{
  "d_model": 128,
  "norm_place": "pre",
  "norm_eps": 1e-05,
  "rope_base": 10000.0,
  "rope_fraction": 1.0,
  "parallel_block": false,
  "init_std_qkv": 0.0442,
  "init_std_o": 0.011,
  "init_std_up": 0.0442,
  "weight_decay": 0.26,
  "lr_head": 0.00494,
  "warmup_steps": 465,
  "schedule": "wsd",
  "train_tokens": 138600000,
  "dataset": "wikipedia_en"
}
Each number is 50 + 15 x the weight over its row's rms, rounded and kept within 0 to 99. Layers, rows and columns count from 0. The size before them is the row's rms in percent of the matrix's.

# o: layer 5 attention output (transposed), 128x128, rms 0.0478, rows 103-127, columns 0-63
# v: layer 5 attention value, 128x128, rms 0.0537, rows 104-127, columns 0-63
# gate: layer 5 MLP gate, 320x128, rms 0.064, rows 0-18, columns 0-63
# up: layer 5 MLP up, 320x128, rms 0.0614, rows 0-18, columns 0-63
# down: layer 5 MLP down (transposed), 320x128, rms 0.0548, rows 0-17, columns 0-63
o103 104:45 52 47 50 42 67 38 32 64 55 59 57 43 65 45 56 47 80 43 41 54 27 62 64 29 73 40 47 59 11 60 82 72 77 44 61 28 38 57 64 43 26 37 46 10 50 42 35 73 78 73 20 54 29 51 67 36 14 57 35 49 43 49 32
v104 086:90 57 47 46 52 44 60 31 46 57 29 51 25 41 60 56 09 48 34 44 47 40 56 56 35 39 35 54 33 69 45 45 46 57 50 73 51 33 62 53 47 49 22 79 47 49 50 59 25 58 74 41 60 64 38 52 50 47 55 32 38 58 55 51
o104 088:53 39 55 58 36 44 66 76 70 67 52 67 47 81 25 27 44 41 59 35 52 35 43 72 46 60 58 57 36 51 15 53 68 67 39 29 60 53 25 27 56 50 61 38 50 78 61 49 62 58 55 72 73 53 60 58 26 28 79 77 40 34 72 65
v105 092:58 40 21 45 48 65 54 84 60 39 80 47 83 67 58 54 39 56 49 63 57 39 59 48 09 65 61 48 65 36 43 43 51 14 40 40 46 43 49 56 42 65 70 23 07 52 23 23 68 57 46 23 54 57 50 41 61 64 39 47 59 62 61 67
o105 097:69 55 55 52 51 43 68 48 51 63 73 23 46 46 52 38 66 55 66 64 44 68 51 42 55 63 55 25 54 62 41 54 41 51 64 51 35 16 29 46 46 40 17 45 64 55 37 62 41 89 31 28 68 48 79 32 46 85 50 52 51 37 49 49
v106 095:51 55 68 61 49 49 41 55 43 50 46 57 38 40 57 40 58 43 77 41 88 28 29 38 82 47 77 47 59 52 42 59 33 43 59 40 21 52 66 55 39 36 47 50 77 23 78 73 35 41 74 75 27 58 51 76 38 48 56 61 18 37 33 57
o106 085:36 60 44 50 41 59 23 53 67 43 37 63 51 59 61 10 49 53 47 66 60 32 38 65 41 45 41 79 11 33 52 50 41 43 33 45 70 50 64 47 60 54 70 38 55 39 48 55 43 26 28 70 66 46 21 64 49 51 67 34 60 84 51 53
v107 085:39 60 38 71 50 39 52 70 42 99 54 60 41 59 50 55 11 69 72 37 48 56 49 47 43 54 58 44 33 47 55 58 39 50 57 35 48 53 74 64 30 65 30 35 52 54 43 53 50 57 38 56 67 32 29 60 39 63 28 44 31 42 53 99
o107 085:69 59 48 46 39 34 41 58 71 60 27 54 37 56 31 39 55 70 45 65 58 53 60 64 37 25 57 61 45 34 33 40 64 50 40 60 61 27 33 14 37 87 18 25 76 52 38 78 45 50 60 84 67 31 25 53 50 62 45 78 62 22 40 37
v108 099:28 65 19 65 39 37 64 46 46 59 51 52 49 44 48 40 35 51 50 45 77 56 72 47 45 50 28 66 50 66 40 68 39 65 76 47 54 59 76 48 63 58 62 56 75 62 24 48 78 60 43 81 74 45 29 55 54 54 72 67 28 63 40 62
o108 097:72 64 59 42 63 46 69 45 47 59 25 48 56 29 21 53 61 43 29 45 65 61 43 50 78 14 68 52 54 31 27 36 47 42 68 41 51 60 65 43 57 91 69 55 69 62 73 80 62 56 88 52 24 43 24 40 40 43 39 71 64 35 46 42
v109 091:76 57 64 67 54 70 49 43 54 25 24 42 40 47 28 46 39 61 31 40 65 34 53 54 80 45 73 38 43 53 60 61 10 33 49 38 36 65 53 56 29 22 32 52 55 37 42 58 53 45 55 62 56 52 45 78 44 58 59 42 64 30 46 34
o109 091:39 46 51 51 26 70 41 56 62 39 50 30 55 62 44 61 65 40 41 41 36 31 44 61 43 50 34 72 69 58 28 40 56 49 65 47 72 45 52 45 35 57 58 70 51 48 43 64 40 47 34 65 48 35 76 39 56 46 68 37 33 39 47 31
v110 095:37 57 67 51 65 62 51 60 64 69 59 58 40 44 12 47 56 63 75 55 28 61 70 60 29 43 30 44 64 55 58 23 48 64 57 30 58 42 39 54 49 45 66 49 46 35 42 79 53 25 32 57 44 64 58 47 64 45 63 44 76 48 56 57
o110 094:47 42 68 34 32 44 48 46 59 22 54 50 36 53 60 81 34 30 42 48 42 55 55 30 43 23 88 45 63 57 62 43 45 51 45 75 59 45 43 63 83 69 28 30 20 47 00 61 73 36 56 63 49 67 63 52 51 33 65 40 42 25 39 71
v111 093:59 64 50 27 40 64 74 39 13 68 60 51 52 36 73 42 41 43 45 38 64 59 14 50 68 51 56 53 37 48 64 57 65 59 42 74 43 26 76 49 34 60 57 34 23 50 51 66 51 39 68 16 44 24 52 34 48 19 30 55 43 59 64 22
o111 091:64 36 50 51 37 46 36 44 55 53 63 28 25 47 35 16 48 72 56 49 22 38 52 51 69 75 43 35 48 54 36 68 65 45 55 39 59 44 37 26 40 72 64 54 29 56 38 20 33 67 50 78 57 41 44 58 49 61 48 51 53 47 28 74
v112 094:60 23 55 34 70 75 48 75 66 55 22 59 82 16 69 48 28 70 18 32 57 53 58 42 57 54 40 50 43 39 57 44 33 30 39 40 38 43 57 62 57 45 54 63 26 38 32 50 43 42 55 25 47 58 34 61 55 34 58 78 50 39 63 44
o112 100:61 66 44 35 55 30 30 41 59 58 67 24 50 50 12 56 84 44 54 54 37 33 63 66 51 58 54 29 70 51 23 49 57 54 65 52 62 45 54 39 40 48 27 40 70 78 80 54 22 60 37 40 76 25 61 27 51 58 37 61 30 45 41 53
v113 082:12 36 58 56 57 52 46 59 48 63 56 67 43 56 47 46 65 53 30 44 47 37 47 69 64 57 48 41 40 54 61 56 31 49 83 50 22 37 48 50 76 70 39 73 69 17 34 52 45 47 41 43 57 46 42 44 61 33 74 66 57 39 57 60
o113 087:59 74 37 39 48 50 62 30 56 49 59 62 60 39 61 72 35 52 32 51 55 48 39 44 21 43 79 15 35 82 37 26 44 45 46 71 57 73 50 57 37 80 32 16 58 57 77 44 52 32 58 39 30 31 29 63 52 39 78 20 49 57 46 28
v114 090:30 39 42 71 39 67 44 50 12 53 47 34 95 54 35 50 79 38 48 64 54 40 62 54 39 48 75 69 45 61 26 41 64 26 42 49 60 47 57 14 31 48 50 36 56 65 44 60 70 55 57 71 64 08 59 22 63 60 32 75 60 67 44 25
o114 094:40 41 49 65 51 63 49 63 34 32 48 43 68 37 60 42 23 39 41 40 44 78 36 44 85 51 44 54 44 66 58 41 57 56 72 49 45 61 52 50 16 41 66 76 61 33 71 40 59 68 54 31 13 79 45 57 43 49 36 42 50 51 35 63
v115 077:68 76 51 85 47 29 56 57 49 66 66 38 55 63 40 46 33 63 38 35 59 35 59 00 62 54 38 48 48 38 30 41 39 69 54 39 41 50 42 92 37 60 55 46 59 70 51 51 52 44 67 55 39 50 49 50 55 32 45 52 49 82 29 37
o115 078:60 45 48 62 60 69 53 42 26 54 36 51 38 18 56 26 52 62 66 85 51 67 43 29 64 47 67 83 50 23 87 53 49 22 72 53 37 52 56 40 56 85 56 52 48 74 52 62 57 50 64 49 35 36 29 43 45 52 29 49 56 67 46 44
v116 091:40 12 51 55 80 53 45 45 52 72 68 51 46 53 53 42 29 51 42 32 37 75 56 70 19 47 40 47 35 54 48 56 41 78 51 69 40 62 30 61 47 47 32 37 59 62 45 21 59 56 54 52 72 81 57 46 48 67 28 55 63 51 57 59
o116 094:59 61 63 56 63 42 36 41 45 57 54 37 53 48 50 32 60 48 49 45 51 49 58 49 45 36 17 42 55 35 46 46 67 31 46 65 49 56 48 33 51 55 18 34 52 53 28 61 73 42 47 65 61 42 69 46 53 66 58 50 41 55 37 28
v117 092:73 22 52 59 63 42 33 23 62 42 58 30 67 59 46 48 72 53 37 84 33 35 87 69 30 76 37 41 45 44 46 48 57 78 42 27 70 59 76 42 34 42 47 24 37 49 37 30 55 65 45 58 50 49 66 37 56 65 22 33 91 30 61 29
o117 092:55 53 55 61 33 49 42 47 40 37 51 52 48 42 61 52 41 51 69 62 60 59 57 63 40 66 35 35 61 90 54 89 51 21 69 48 35 23 31 49 68 48 49 43 50 62 49 62 52 50 39 34 58 72 71 38 48 53 34 41 46 53 32 48
v118 088:50 65 49 41 44 41 01 58 42 78 43 44 52 58 40 44 63 40 59 64 40 70 29 65 53 64 51 49 66 53 58 49 57 45 35 68 25 54 48 71 57 46 64 52 69 61 48 40 53 27 37 52 74 51 34 35 62 55 47 40 47 61 31 47
o118 085:67 44 59 41 35 67 53 38 41 37 59 38 62 45 62 43 58 69 56 33 47 63 49 39 57 53 65 28 45 52 50 44 53 64 81 35 60 51 64 26 02 86 49 67 47 45 38 28 37 72 38 54 48 52 91 47 59 64 39 65 78 64 36 37
v119 085:68 76 56 49 65 47 54 19 30 30 32 45 51 28 66 35 41 47 64 50 26 49 62 53 52 62 43 36 53 48 48 36 37 57 31 64 07 30 45 18 70 63 74 46 68 16 40 35 42 62 41 31 53 71 37 44 63 66 36 46 61 30 56 42
o119 083:49 55 33 45 52 56 71 38 52 56 82 38 82 61 65 45 53 46 46 50 43 50 56 70 73 67 57 09 56 52 42 74 41 42 86 27 44 47 59 53 64 64 76 56 63 67 50 55 30 77 44 54 51 39 99 45 37 52 36 31 52 60 43 40
v120 095:43 44 39 44 60 47 64 84 22 64 37 34 75 41 44 57 37 57 27 56 17 37 69 19 64 41 67 41 45 39 70 37 22 62 39 26 52 63 50 45 59 55 83 39 54 24 51 78 47 57 72 58 37 85 53 31 64 38 64 50 38 45 75 23
o120 096:23 50 57 40 43 56 60 36 49 48 71 48 68 32 48 40 23 19 74 69 34 42 48 71 68 58 71 24 29 70 21 53 53 45 63 60 33 61 56 69 50 58 40 73 69 54 77 49 44 49 50 46 41 36 80 70 49 59 33 64 57 77 72 56
v121 091:28 54 60 37 32 49 14 56 75 49 55 79 63 27 53 56 38 72 51 41 76 46 64 29 40 43 32 49 50 39 28 39 53 27 52 26 52 45 68 64 41 47 27 60 50 54 40 48 54 49 51 24 61 56 51 88 45 73 45 53 29 24 31 50
o121 096:69 55 46 51 45 48 23 63 61 62 48 28 48 56 44 43 61 53 73 52 60 34 49 66 59 43 73 65 62 50 41 48 48 43 44 64 88 39 42 23 24 37 28 46 50 52 20 56 56 67 14 50 73 46 36 29 56 70 80 59 60 20 38 51
v122 090:81 40 33 74 50 36 32 66 29 77 44 34 64 26 40 31 71 44 61 41 47 63 12 55 52 66 32 60 48 54 47 57 63 25 45 73 64 31 60 56 53 61 50 35 30 66 52 60 64 84 45 57 60 59 60 66 55 53 37 39 57 71 52 40
o122 090:34 63 50 56 41 24 42 60 45 45 45 41 57 40 19 30 56 70 49 49 34 81 56 30 63 63 52 43 69 56 55 31 51 26 68 63 63 65 51 34 47 60 44 69 38 47 40 59 40 44 58 60 28 67 54 46 36 27 30 76 78 48 33 65
v123 088:38 38 62 78 45 30 56 73 37 90 61 55 22 72 39 45 23 29 63 39 45 54 59 37 41 47 62 69 47 56 51 61 56 51 45 40 51 36 55 47 69 61 77 58 65 36 45 16 42 58 46 65 66 34 50 49 25 15 63 43 63 50 67 69
o123 091:44 78 41 32 40 47 49 46 78 36 20 75 64 64 45 34 64 57 21 15 52 50 47 39 45 60 53 35 31 58 38 36 32 63 37 63 39 58 40 37 61 99 33 39 40 60 33 52 75 52 72 78 53 51 45 61 72 68 78 60 42 46 60 44
v124 095:64 30 30 57 73 56 43 42 39 51 54 33 51 77 14 63 45 41 68 46 58 43 45 51 55 39 66 43 42 67 60 21 64 24 50 41 39 52 70 55 42 37 54 32 59 76 76 81 37 69 55 39 34 14 60 38 39 51 35 39 46 58 43 51
o124 095:50 47 51 74 52 36 35 66 34 48 47 41 68 35 42 46 47 83 13 42 41 50 39 58 61 44 41 85 50 58 72 40 65 68 48 54 66 53 40 50 34 18 53 56 48 13 69 53 53 44 54 41 30 43 63 60 32 48 53 45 56 35 53 66
v125 096:63 60 38 59 48 43 66 39 48 42 55 61 34 54 78 43 58 65 30 51 48 48 14 37 65 57 18 47 57 44 39 51 83 98 43 58 32 48 55 68 49 64 56 74 60 79 50 18 42 69 48 75 54 57 54 51 41 33 38 31 48 50 64 55
o125 098:57 66 46 49 52 49 40 40 46 59 47 59 29 55 42 24 68 74 62 57 35 49 70 52 56 58 44 46 56 30 35 83 41 39 46 66 58 52 34 48 54 63 51 28 31 69 36 53 64 65 43 67 60 45 74 56 68 48 47 69 76 47 43 38
v126 088:58 57 44 48 27 60 49 48 47 47 37 55 50 49 55 59 59 54 47 53 46 55 49 27 80 44 59 61 66 47 68 49 36 23 56 70 44 42 64 38 60 53 40 82 37 37 27 62 37 48 61 17 56 47 43 46 54 19 53 37 49 72 07 42
o126 092:24 46 55 54 48 63 77 55 50 44 49 57 54 41 61 73 13 60 63 37 40 60 54 57 60 52 69 65 68 63 62 23 55 67 52 29 60 64 37 34 36 48 63 44 60 63 48 05 34 57 44 49 37 58 41 41 43 69 55 59 41 41 58 52
v127 101:41 56 42 57 51 33 67 59 57 45 65 44 67 48 11 44 67 38 56 60 47 45 59 57 56 32 34 46 61 42 51 64 29 54 84 58 35 67 62 40 50 48 58 34 70 54 31 51 39 52 41 56 50 51 61 43 69 33 72 90 36 29 43 52
o127 103:50 46 31 47 58 51 63 27 41 45 29 62 43 34 40 59 43 44 45 67 69 71 32 44 55 43 68 68 62 44 53 22 24 42 52 54 63 52 70 47 55 72 52 51 66 29 83 80 46 20 59 47 28 51 15 33 58 50 30 46 69 70 52 52
gate0 111:29 30 69 54 45 49 79 69 33 55 86 46 63 58 54 35 45 68 74 25 40 52 58 43 52 23 37 47 59 47 49 35 54 34 52 73 59 37 56 57 57 54 38 54 33 39 22 53 60 72 58 15 78 64 48 61 51 38 52 62 57 50 33 57
up0 099:47 59 35 52 55 22 46 65 68 65 51 26 65 64 43 53 30 51 77 27 66 70 61 39 68 74 46 52 41 39 16 36 29 40 54 30 62 46 55 45 65 59 55 60 37 62 61 59 56 50 42 42 69 56 40 32 79 40 33 47 19 64 55 24
down0 103:55 65 57 39 29 47 40 45 67 44 83 36 67 54 44 56 40 41 32 45 30 50 69 52 73 44 57 38 44 85 33 22 57 32 81 56 60 56 67 32 38 56 73 81 49 68 43 60 45 74 74 44 78 48 58 22 58 30 41 56 45 57 78 50
gate1 114:41 78 68 55 57 52 72 33 37 47 50 59 68 56 29 37 55 49 69 82 63 45 46 56 52 54 62 65 68 53 64 41 63 46 42 61 47 58 46 57 52 85 59 45 47 46 25 61 52 39 36 24 43 29 41 48 57 81 44 21 40 26 58 56
up1 105:52 38 50 43 65 54 52 56 58 45 51 78 71 40 57 52 64 52 69 65 61 37 33 54 56 46 43 63 89 39 49 53 62 27 62 30 32 42 51 54 48 51 56 66 43 23 12 67 48 40 59 20 47 50 56 41 32 91 55 32 33 44 46 41
down1 108:72 54 54 18 44 43 47 27 29 45 40 65 57 32 55 35 15 66 67 65 47 49 68 68 55 57 80 68 72 05 29 53 31 54 56 49 25 54 41 66 44 71 35 38 67 59 57 47 38 28 37 69 48 50 65 39 61 38 41 46 54 45 73 68
gate2 096:39 33 72 70 45 44 50 15 56 60 47 53 52 33 26 50 73 55 36 49 70 48 26 32 41 67 48 41 26 35 61 62 48 35 56 24 56 64 44 32 37 45 49 67 65 47 47 79 64 67 53 58 26 59 50 52 63 49 40 38 59 73 55 47
up2 104:74 49 68 46 58 41 92 58 58 41 28 34 49 42 63 49 55 50 64 40 36 33 29 59 56 44 39 38 45 56 16 68 39 47 69 61 10 21 59 68 45 48 56 76 63 80 65 59 61 55 45 36 53 51 63 26 40 53 35 27 52 47 29 46
down2 103:27 69 43 51 79 34 49 65 57 24 54 44 66 69 39 57 66 39 23 71 53 50 96 38 69 27 53 44 63 56 65 34 68 65 62 54 51 32 64 68 40 35 58 08 45 64 44 62 48 42 45 64 55 55 59 44 46 29 56 68 30 44 60 30
gate3 132:17 33 35 50 53 34 60 27 68 61 48 50 37 45 59 39 32 35 53 34 43 61 61 25 50 43 60 66 37 51 35 42 42 40 42 35 42 33 34 78 37 38 49 43 67 67 19 41 35 39 44 54 18 53 39 30 38 36 43 45 64 32 55 44
up3 104:52 59 75 52 39 63 42 46 55 50 44 45 82 59 23 37 71 55 54 44 60 48 58 42 70 54 70 23 61 39 64 55 58 49 42 39 84 32 58 49 69 47 61 60 55 68 35 61 55 49 24 37 37 70 44 57 20 68 71 70 45 15 72 62
down3 101:35 43 42 56 52 19 69 50 41 51 62 47 47 25 21 58 15 17 59 22 34 35 49 33 71 53 44 63 40 42 24 09 50 41 61 17 57 41 45 46 42 61 60 54 38 56 40 54 38 42 44 37 42 54 55 43 42 59 45 55 75 26 57 53
gate4 096:29 71 70 42 70 58 53 61 69 64 64 57 73 58 34 43 59 31 42 59 38 40 31 28 57 50 42 43 56 40 47 56 47 49 69 33 51 51 44 60 29 61 47 40 83 58 36 38 57 66 35 25 67 39 68 41 17 18 88 54 46 58 77 31
up4 095:58 37 28 45 36 66 56 66 65 24 81 58 60 28 46 70 57 33 59 36 68 32 70 55 65 34 58 17 45 54 61 40 51 24 87 61 55 22 30 57 27 58 47 39 53 62 55 46 50 44 44 57 50 30 38 25 68 51 55 56 48 56 50 68
down4 102:28 37 60 44 61 25 28 28 52 55 53 76 68 65 47 59 66 44 40 41 45 32 51 40 59 48 62 57 73 53 42 54 40 59 22 49 47 58 56 39 63 70 14 51 35 51 73 54 71 62 38 77 48 58 60 32 49 49 36 60 48 46 43 48
gate5 095:30 51 55 24 71 59 35 52 35 55 67 53 78 55 43 65 52 75 65 41 43 44 63 52 73 44 72 33 68 27 27 49 62 25 84 42 71 35 46 49 35 32 59 41 55 53 69 81 20 51 52 34 57 34 44 30 58 38 39 37 52 51 40 51
up5 101:53 71 67 66 38 78 59 47 50 22 60 53 84 35 43 50 73 83 53 28 36 39 60 66 43 63 54 38 52 52 44 69 27 34 51 55 46 29 63 61 46 54 43 77 40 37 35 20 30 22 58 16 31 55 30 43 38 54 31 52 41 81 57 55
down5 104:71 48 30 42 67 52 75 32 41 70 48 45 52 47 58 27 28 49 30 59 48 50 54 49 38 68 11 32 64 63 38 49 42 70 59 14 59 59 53 54 42 90 67 51 33 63 48 48 25 42 59 70 42 39 51 63 49 56 45 65 63 32 74 59
gate6 094:66 56 53 56 39 43 22 42 47 43 69 66 31 53 34 58 47 56 31 61 53 31 36 54 37 65 71 60 32 59 20 33 60 23 53 50 67 30 65 49 47 35 45 53 62 25 45 38 49 46 35 60 84 51 56 49 77 39 62 82 47 78 34 50
up6 103:55 30 42 81 40 68 43 47 68 36 43 25 37 67 45 33 47 53 43 50 50 49 35 47 38 70 61 49 43 61 57 53 63 55 42 34 24 49 35 77 79 42 48 52 39 36 74 40 38 51 64 60 33 61 58 60 56 65 64 26 39 46 35 65
down6 102:66 41 49 31 43 24 32 59 42 53 66 44 65 49 68 32 48 30 43 38 26 67 37 63 59 49 81 48 41 21 22 64 24 61 63 55 54 51 52 44 50 55 70 49 63 47 53 66 19 60 34 79 65 35 25 49 31 45 30 56 36 58 25 67
gate7 089:58 62 36 68 33 63 49 65 70 51 34 66 25 32 64 26 21 75 47 48 34 59 65 46 65 39 41 53 47 51 42 65 43 40 33 74 51 67 43 52 28 72 38 50 45 52 41 66 90 59 28 65 54 61 63 45 58 64 60 71 53 53 40 36
up7 097:74 36 41 32 49 23 47 71 69 53 54 51 45 37 38 75 33 78 68 33 62 52 92 27 40 57 74 49 51 44 40 71 50 37 50 54 63 59 69 59 52 87 45 41 69 42 54 55 29 44 52 50 59 65 44 64 78 70 73 70 43 32 31 65
down7 099:34 62 56 71 50 62 58 66 37 51 49 51 48 65 77 44 43 71 76 09 40 45 46 68 61 37 41 43 38 43 26 63 47 33 67 52 71 54 49 54 66 66 76 56 62 63 72 36 72 45 56 53 61 26 45 58 66 47 17 34 45 68 51 55
gate8 111:60 34 58 59 55 90 70 33 44 01 70 45 53 56 65 43 31 39 67 44 43 64 63 56 51 56 89 48 33 50 42 39 21 35 52 67 52 69 67 53 42 34 38 44 54 42 52 65 54 55 67 55 68 34 51 67 38 44 52 56 54 50 66 81
up8 105:23 53 90 53 49 49 72 41 58 87 40 63 51 29 48 30 66 33 62 51 54 67 31 79 32 51 82 59 76 43 29 28 27 21 29 37 60 38 58 58 44 42 51 53 64 42 65 26 44 41 66 58 54 40 51 65 27 88 38 58 34 38 57 66
down8 105:47 58 48 68 60 71 78 68 50 25 49 62 57 40 47 35 53 62 54 64 57 58 69 49 54 50 67 77 39 32 48 52 42 33 56 91 28 47 49 43 10 42 50 37 50 55 34 39 39 44 35 59 48 29 68 54 36 35 56 65 28 45 58 63
gate9 086:68 23 49 32 47 23 40 58 69 69 60 38 61 68 19 45 45 36 33 52 50 41 34 52 79 52 65 61 44 28 53 39 27 50 28 52 79 47 53 60 49 72 28 23 57 55 62 55 72 62 48 87 53 56 61 38 55 52 38 54 25 44 44 40
up9 095:36 58 80 75 68 17 63 20 55 40 59 46 45 60 29 62 39 71 52 36 41 47 37 59 25 61 55 74 31 39 09 18 62 47 65 65 49 83 65 36 51 57 42 41 79 63 53 69 63 67 53 48 56 77 56 44 49 47 46 78 78 39 32 55
down9 095:74 46 58 20 48 80 45 35 42 51 44 47 54 54 42 43 45 71 39 37 52 39 50 66 46 65 43 77 54 29 30 34 54 84 44 42 37 47 31 57 07 43 39 64 41 36 38 43 47 41 49 54 40 60 69 43 84 44 45 46 35 47 30 54
gate10 102:49 66 48 68 72 72 36 47 63 51 49 43 49 46 42 48 37 73 36 24 47 73 48 61 75 52 40 53 35 53 36 43 42 70 19 46 56 67 68 61 14 58 36 32 79 47 51 35 46 20 61 54 55 45 47 44 39 53 47 42 65 41 59 33
up10 104:53 25 23 40 60 51 35 57 42 30 47 76 57 64 35 50 39 65 91 30 58 46 22 53 44 47 93 52 50 68 54 41 23 50 75 38 43 25 46 49 38 38 45 70 50 22 37 62 42 48 41 73 53 24 49 44 38 60 28 66 41 43 62 59
down10 108:53 64 59 53 65 39 58 82 41 60 57 50 80 37 53 66 43 53 55 50 46 59 32 43 26 43 44 78 61 23 51 56 21 66 28 49 55 38 74 35 61 54 44 54 32 42 54 66 26 29 30 30 54 90 77 42 41 68 38 50 29 58 64 43
gate11 112:18 46 35 49 38 60 81 68 40 69 55 35 78 69 11 36 43 59 85 47 53 51 57 59 49 31 64 68 41 42 56 43 54 68 45 64 56 43 32 59 78 65 20 41 34 49 44 77 59 73 56 32 54 40 70 81 31 63 22 52 58 39 78 33
up11 108:70 34 54 52 80 85 30 45 56 12 57 65 49 42 62 57 64 28 54 37 63 62 28 42 10 60 42 68 62 70 74 51 37 61 35 26 57 55 62 56 43 44 42 65 59 33 40 44 36 34 73 89 65 33 48 39 61 46 43 65 37 46 32 72
down11 106:64 52 37 63 57 70 63 55 46 34 60 49 37 41 75 92 45 42 36 58 37 59 73 51 48 46 52 68 61 99 58 46 40 47 63 70 42 47 33 45 46 04 64 70 64 50 44 65 73 82 30 51 61 26 80 41 34 72 47 70 53 57 26 51
gate12 093:28 77 35 40 51 31 76 45 72 46 37 36 72 56 61 46 35 52 71 48 48 42 72 48 33 61 38 57 45 49 70 65 44 58 56 55 68 98 55 53 40 78 47 58 54 36 45 60 38 61 21 51 41 38 42 28 80 50 42 44 35 29 62 38
up12 102:68 65 78 79 63 52 47 61 46 69 24 45 56 45 70 47 58 56 52 30 46 62 52 59 22 47 72 53 29 50 38 69 42 61 73 64 61 33 52 72 45 55 44 29 45 33 61 37 79 38 44 56 34 79 42 59 48 35 52 53 64 72 59 52
down12 105:62 57 65 59 57 47 46 55 69 42 73 47 60 64 25 46 55 55 68 47 62 29 65 46 68 47 53 32 64 55 57 40 61 27 52 21 13 54 25 38 79 33 76 20 25 36 65 64 58 50 57 51 41 49 14 45 28 47 64 28 27 61 46 37
gate13 112:56 45 34 60 75 57 77 63 53 77 29 84 38 58 39 33 68 29 66 20 64 62 56 63 54 30 48 19 47 39 59 67 53 11 57 38 46 65 22 59 39 46 59 53 41 77 43 49 47 88 63 52 47 46 29 41 62 49 61 38 49 47 37 70
up13 109:50 38 37 61 24 36 98 57 60 36 60 50 36 23 70 41 53 25 38 53 67 44 20 44 72 43 43 49 59 40 36 45 78 27 59 53 71 53 34 60 70 65 44 36 75 47 73 48 65 39 53 58 54 39 66 65 34 46 23 84 53 57 57 63
down13 108:62 33 30 54 49 44 61 34 40 25 74 21 79 52 37 75 55 46 52 60 51 56 42 63 40 35 50 84 79 44 49 74 28 77 49 45 59 48 62 57 36 57 33 63 67 48 45 69 22 10 48 59 42 35 40 69 36 49 29 65 42 35 57 49
gate14 091:49 53 40 64 33 44 24 46 48 61 35 62 40 51 80 32 58 53 57 57 36 63 53 16 67 33 56 68 47 48 35 40 74 46 57 57 44 72 63 63 40 67 44 66 37 39 57 65 57 59 59 44 48 57 53 31 61 23 55 78 61 54 41 50
up14 091:71 36 31 41 36 39 68 62 60 39 51 74 44 43 46 81 80 65 66 55 40 74 40 70 50 53 57 54 55 60 47 57 47 59 47 39 55 53 44 45 58 60 50 44 42 32 47 54 60 43 70 50 62 86 47 47 53 45 61 77 28 69 77 53
down14 094:48 50 59 62 29 53 52 46 46 63 62 59 32 54 36 83 34 37 51 39 58 49 40 30 73 31 41 29 60 94 51 69 65 55 74 74 54 40 58 63 63 75 60 47 76 40 30 59 40 24 36 67 65 66 65 87 67 41 55 64 66 28 38 84
gate15 100:44 40 63 49 30 50 62 46 55 38 62 33 48 46 46 53 95 48 36 58 53 58 63 64 60 37 39 49 65 69 68 21 62 45 79 79 51 30 53 72 38 33 72 51 66 39 64 41 46 47 28 49 56 42 59 75 29 68 51 30 36 75 58 59
up15 104:52 55 52 65 61 55 35 31 04 40 41 37 56 53 45 24 69 66 33 55 25 56 57 49 49 21 47 57 30 43 60 24 29 71 57 50 65 45 43 63 47 21 83 43 44 54 52 75 43 92 45 40 43 14 50 66 59 66 51 17 68 53 30 49
down15 106:49 43 57 59 59 41 56 58 35 39 28 57 37 30 70 80 81 52 53 17 52 52 67 48 39 62 39 24 65 63 31 55 42 41 58 69 61 70 47 60 52 70 53 41 41 31 43 64 25 63 57 76 50 64 48 95 76 25 68 58 45 76 67 49
gate16 094:45 33 37 58 41 48 47 59 56 57 26 41 46 65 58 56 52 50 51 40 20 48 47 62 76 52 72 69 43 49 38 52 81 54 71 41 25 41 56 72 33 61 42 44 78 60 46 48 54 60 38 47 42 37 51 38 36 51 31 71 52 19 62 17
up16 100:46 52 54 45 41 52 58 39 59 93 52 20 53 30 62 47 48 47 32 50 61 63 32 43 49 46 48 35 52 40 26 61 28 38 39 29 61 61 35 52 54 70 24 43 57 64 52 41 67 21 39 44 57 49 40 48 44 69 42 60 32 52 42 57
down16 102:61 31 39 45 86 37 40 47 61 62 84 33 27 49 76 58 68 40 47 42 44 62 73 41 39 52 42 29 34 39 44 37 65 36 55 31 61 61 68 50 73 24 41 43 51 54 72 44 69 58 59 42 52 56 34 40 67 33 54 44 55 73 35 39
gate17 117:54 55 58 53 55 42 36 53 62 65 39 55 72 62 48 41 69 62 46 55 41 59 48 42 35 45 73 76 63 37 77 63 16 64 62 75 35 44 33 36 35 50 55 26 42 63 22 35 62 74 34 35 32 46 37 49 38 58 67 63 72 32 47 41
up17 096:56 45 58 56 59 57 39 39 54 51 47 76 64 72 66 46 41 57 46 53 61 52 37 54 30 53 52 63 46 57 61 38 78 62 54 42 60 38 49 54 45 64 31 52 50 59 57 58 70 64 70 33 37 60 71 58 31 19 41 66 42 50 56 34
down17 102:52 75 53 68 89 14 57 42 69 42 65 52 45 61 78 39 27 56 65 57 40 41 53 76 53 52 68 59 60 26 55 43 27 52 54 32 40 71 69 47 46 51 74 37 12 68 36 71 50 53 52 44 42 20 51 53 46 41 48 59 49 55 50 45
gate18 099:50 45 23 65 38 34 56 46 65 84 51 50 60 28 55 43 44 61 17 67 57 65 37 32 45 48 42 62 53 26 64 57 18 52 39 60 58 56 54 51 24 64 31 38 72 36 36 37 60 42 23 60 31 48 52 44 52 57 21 67 52 38 36 15
up18 097:43 43 61 64 59 61 42 62 31 59 43 75 44 44 58 50 62 04 74 23 35 49 55 38 37 53 32 83 58 54 65 49 61 72 50 62 54 52 56 71 26 46 44 52 76 42 46 84 40 42 26 38 36 32 49 50 45 38 50 39 77 25 52 49